Weights of a small GPT-style language model, trained from scratch on English Wikipedia.
Size: 12 layers, width 64, 3 heads of 32, vocabulary 2048.
Architecture: LayerNorm before each block, learned positions, no biases in attention or MLP, tied embeddings, attention and MLP in parallel.
Training: a variant of Muon for these matrices, 107M tokens.
Each number is 128 + 24 x the weight over its row's rms, rounded and kept within 0 to 255. Layers, rows and columns count from 0. Numbers have three digits each. The size before them is the row's rms in percent of the matrix's.

# layer 8 attention value, 96x64, rms 0.102, rows 0-95, columns 32-63
103:137170141124107119165091152153180121098148138142147088128143122113136095132113128127121148090141
104:144168111102166133153183091150126145160145149100100074148107139119134135162140124125147097090111
080:131162137170150135145143096103142114135131124141129107110102094132124058135123132131097180125151
099:117141136112150136114099116126120097145120142135151158189141144144149134118129117128091125117143
089:113096166122128092130117182145129109144126115145107175086124076147153121103104112072136113119153
109:127145170088084098172106134151134152143159125128109107156152109156088154115130145125108149053116
101:149121127152108057087104112119114130098138128114153132108148158110113129142132165090132106111115
108:134117120107100105107153137097146182110127094143124135104098158158110161145161095125167156128147
108:145111158133106151133123131128135103108106095101094153103160113109150110113129132078177171173118
098:101078127136171098142128140128120145158127132135103124128118136105168133148160124122109115152113
103:116077154108123078161104136095158132134164145169124135082106111118131111117119153129133134144103
114:110162130118093168131143138113100095097122133151111096161126118130125108144141162118119169096151
102:110148133126119109112099144113142120147113139138179136138101136131104154061126115120084127138139
101:125114119129153104093118176132173152102137117148138136132136153157166100089136151149131138146091
107:088125106098128139142135150159114095108085136124154111160118124081074143115137134136125155114154
111:143090131072117131135106130148157119117144120106117098109142136081097154150156133166124173158161
103:144142174148121119125089129107124153153117123145130104168095082172145113141140113135101128097093
105:147128115080163119121155124135108109152177122086147173144104116142147135122167142164164124168124
092:126105104132138121150157146098093157129154123139093132165107147163104116129062082107145127122144
114:085129111110119162131133108156159104115156100140102111116109145061131077134124152158132099138125
104:118080138151095126127105131122129136163108168153114142097152119145102154105142143129144146102116
102:114122147098127167138100134141169152147151165133076129125146102163116168098140112075113146149134
112:129138132188137147108102088101114151156120173101126119126149085176119099088115148126147174096126
126:097143149138114167109138131133163141090144108117161077138073120078114138135132126140113084121160
102:143147145150163132131104118120109125112135094159104139150173132136148122136097118146128117087088
092:134155100185122144153152114140153135136118158151107155139160138102104111124159169123149123129095
106:122095070126129133152129188142116129121083139147121115074153160104150130116111138122135108181144
097:168101124132138134129141136103094082119104107121109110191128166153128133146113118115160137137134
107:116107126118107139163118125209065103167128104135148116113127146098090116126115139140110138075119
111:115156122114127166124113093106099048086117133134134114142142176112134097130115097176115132115130
092:145099143134124107117124136105140115149115128102154090102138165112181094117094120146161077077129
102:139124120132119170093135150148139121117151169126179086071107140127154146106117074120073168127162
081:146084143160157098166105182126127119082149135131089097123156130157136131130121116120092138086155
080:099139084107139147093157116159178136082126134110160095113170135107097165110146094132127122101133
083:130098119119157129089122108155114167116125091139160169125129138176129149116116157088126108095123
080:117132131156133156120128141133142114125137162147156122137121113144148155150129158056110155094131
085:156108141138135108144092154113113181148137126141148109138135065121119154113123112114126163111105
098:147147140105144160139133136126140131164110138116093163110135134124131106137164137140118152074110
088:159137147172163077105120113135146115105141144126141108147131110106125180107110133104157099094099
076:122097101152144134138159161132120133126135128137108157138120130141098142144129165170152122104107
078:093106121124138123108112082088103140158116151135096154130148088132108108133145140158105078127121
082:095090100168159133108139155095123137097170089143159095110143110119137110124128066085100123141121
096:109123117089120148148129159133094117141106161122129171124155125153099137110126096091124147092145
083:095112132151150136082133179150128136074142108139176142133111126130135170098129077155139146156130
092:187129143119092154115151110106119133147147128115115139077160121121111109129127165134100142053117
082:178142207113108127142163133109128123073151103132097129129092121127098129125101132118099158124092
071:097121157140144150120135161105126134134102121097160099119159126133156116094127135109161142178128
077:165125157092150070100107103112136161102088155102116118141148119122099137097127127129160165134139
082:142135102102102131110166167106127142124120104109150138148110107147136174131184114126115090144129
089:133117150155114068141108124110129136124183151156106142081143139145131106134149149139159108167091
093:153096130086111131106106149091131116150132138118071112104122142169144121161125174133139152080142
081:134156112119104135160122106172119122132103105129101147099144130167138129128160086114144160168138
078:075096131155119146117099132157153149155117146129093136139119138098129147078121105125122167140098
084:166104113067115141116153137100166080092140174113105096157093113131158119175140128115147108116120
086:173134162130102124165131128098114143155096120113103131145126135103103125109137173134130078119117
077:161136147181121170128117147103140127152106144092119151154180129142110131132134135126088123115125
097:148101168106145130115128133156098053125138122106101138108103097151126133141124137126145094143137
080:145114173083114179101108104106100139131114112164112136174163102108156124173129157118114117111154
080:138156166123177127156119140091141105102090168157112128144100120139136078156102147080108136108115
097:083148078150142138120082125188141109140150083118170155116150119138116106091141119115106133114138
080:092116116135151142113115116112148134146189120104148162141127158125126135105062134115135103143149
092:126090148167106123123106164116136128116121090133095142126157158125156132104107180121135150119099
087:112131073143072091117124145137193136139138102120153124150120123112147144185127130095131114139119
080:112147142108144109090092142145132140130131118116135126188149153186150143128151096169157119097114
107:136134087137099137124116113134134075112138145129130091094112133112143115152124113131123134075118
106:149134107146139184073129114123126113125139099113156110106133144125149153138126126100190105123136
129:110160145162140094155154116127135101117155109139110125089148162124122148121153165110134181099164
116:097113066157110111149082111099138106134150139144093126106120125126138102155109155149123126180155
123:148105086155127129128108137123125120172192088168128122134093108131130126123079109134117073142104
089:157161098103152115112164088159101117122129143105132115120146147125113167103102079125162164117094
091:152144115141134183105142093137160159161164119115123114158127106122125139148145105109107153083145
110:107174155169170101142123163128156102118146116164113127151139133118145140131087150116091138113123
116:092131103130123147079155110109120153154136125119170147137156106112104141110116105147164151089143
092:149109133176140121119148124108173114076122082129105129146134154159108146118161162091130134113147
103:160120115144134163103145187105120111114125114095107110155129112151123104132123111111138156142092
120:128151120142123089132161139156121101096158113126172113104101160152136123181114148147158124139142
110:122126137136129148125144099090122116136115103132159121112124111116144124121125090111110179131135
111:105096118143180144102158092083150125131144122107154137091126153094110103103083116114146144130112
109:150132125149157133129162118050102137106119139102106147135097120110077091101124166116149123142132
115:139108147163144142118157118156133112176172120106124117093142151098104114128182143145186132136100
106:157145132108127125102098142135146115154109148113134176102138145083137108098158132088158128178117
118:107116133138101086154116111117132169148080176111147182101141137136140142118160153127134123187084
109:129118145139162126127154147133144132128093106141077104128132117138119147108150119090158139176156
122:134106150110161162120083137130161148122136107105159098106124083135142115119154153147143098104141
108:121140162135115104120090143103114117116121129101116161183138147046150103136103113104187132157140
098:136104152115125144102139130102154131127159106126119139169100121134135115145177077147190123153162
095:137121105121109121093163114089109101124116127139114164122132098153091175144115133140170128137115
119:117094129123125119105104108126092129131134132102139170129062145126127143142144136155151126156110
103:120113137109111158131147198148105122169144111153150080156082114096189100124129138103126114113169
103:151133136131084158142123084165148155110123156162173082116095116080140104108110114129111108107104
099:122149075130152155106155111124156150134105138143112115145115149144158118139113079152080147082108
103:154127115067123135174141155117114140143154094104093112123180142113141133128127155189125139125132
118:100153112099095118149132143117130154096143167124185167136139118136175138115139161116103169143163
112:121122116141115114146130117161100149111120135114155170124114090131089158125087100119083105129118
120:142136126121175113071138155099159117131127120096140118114104153137095127126086121076128125147170
133:120151102145127176128138135100107089148124124113158160142100149072142116125142145111124155118150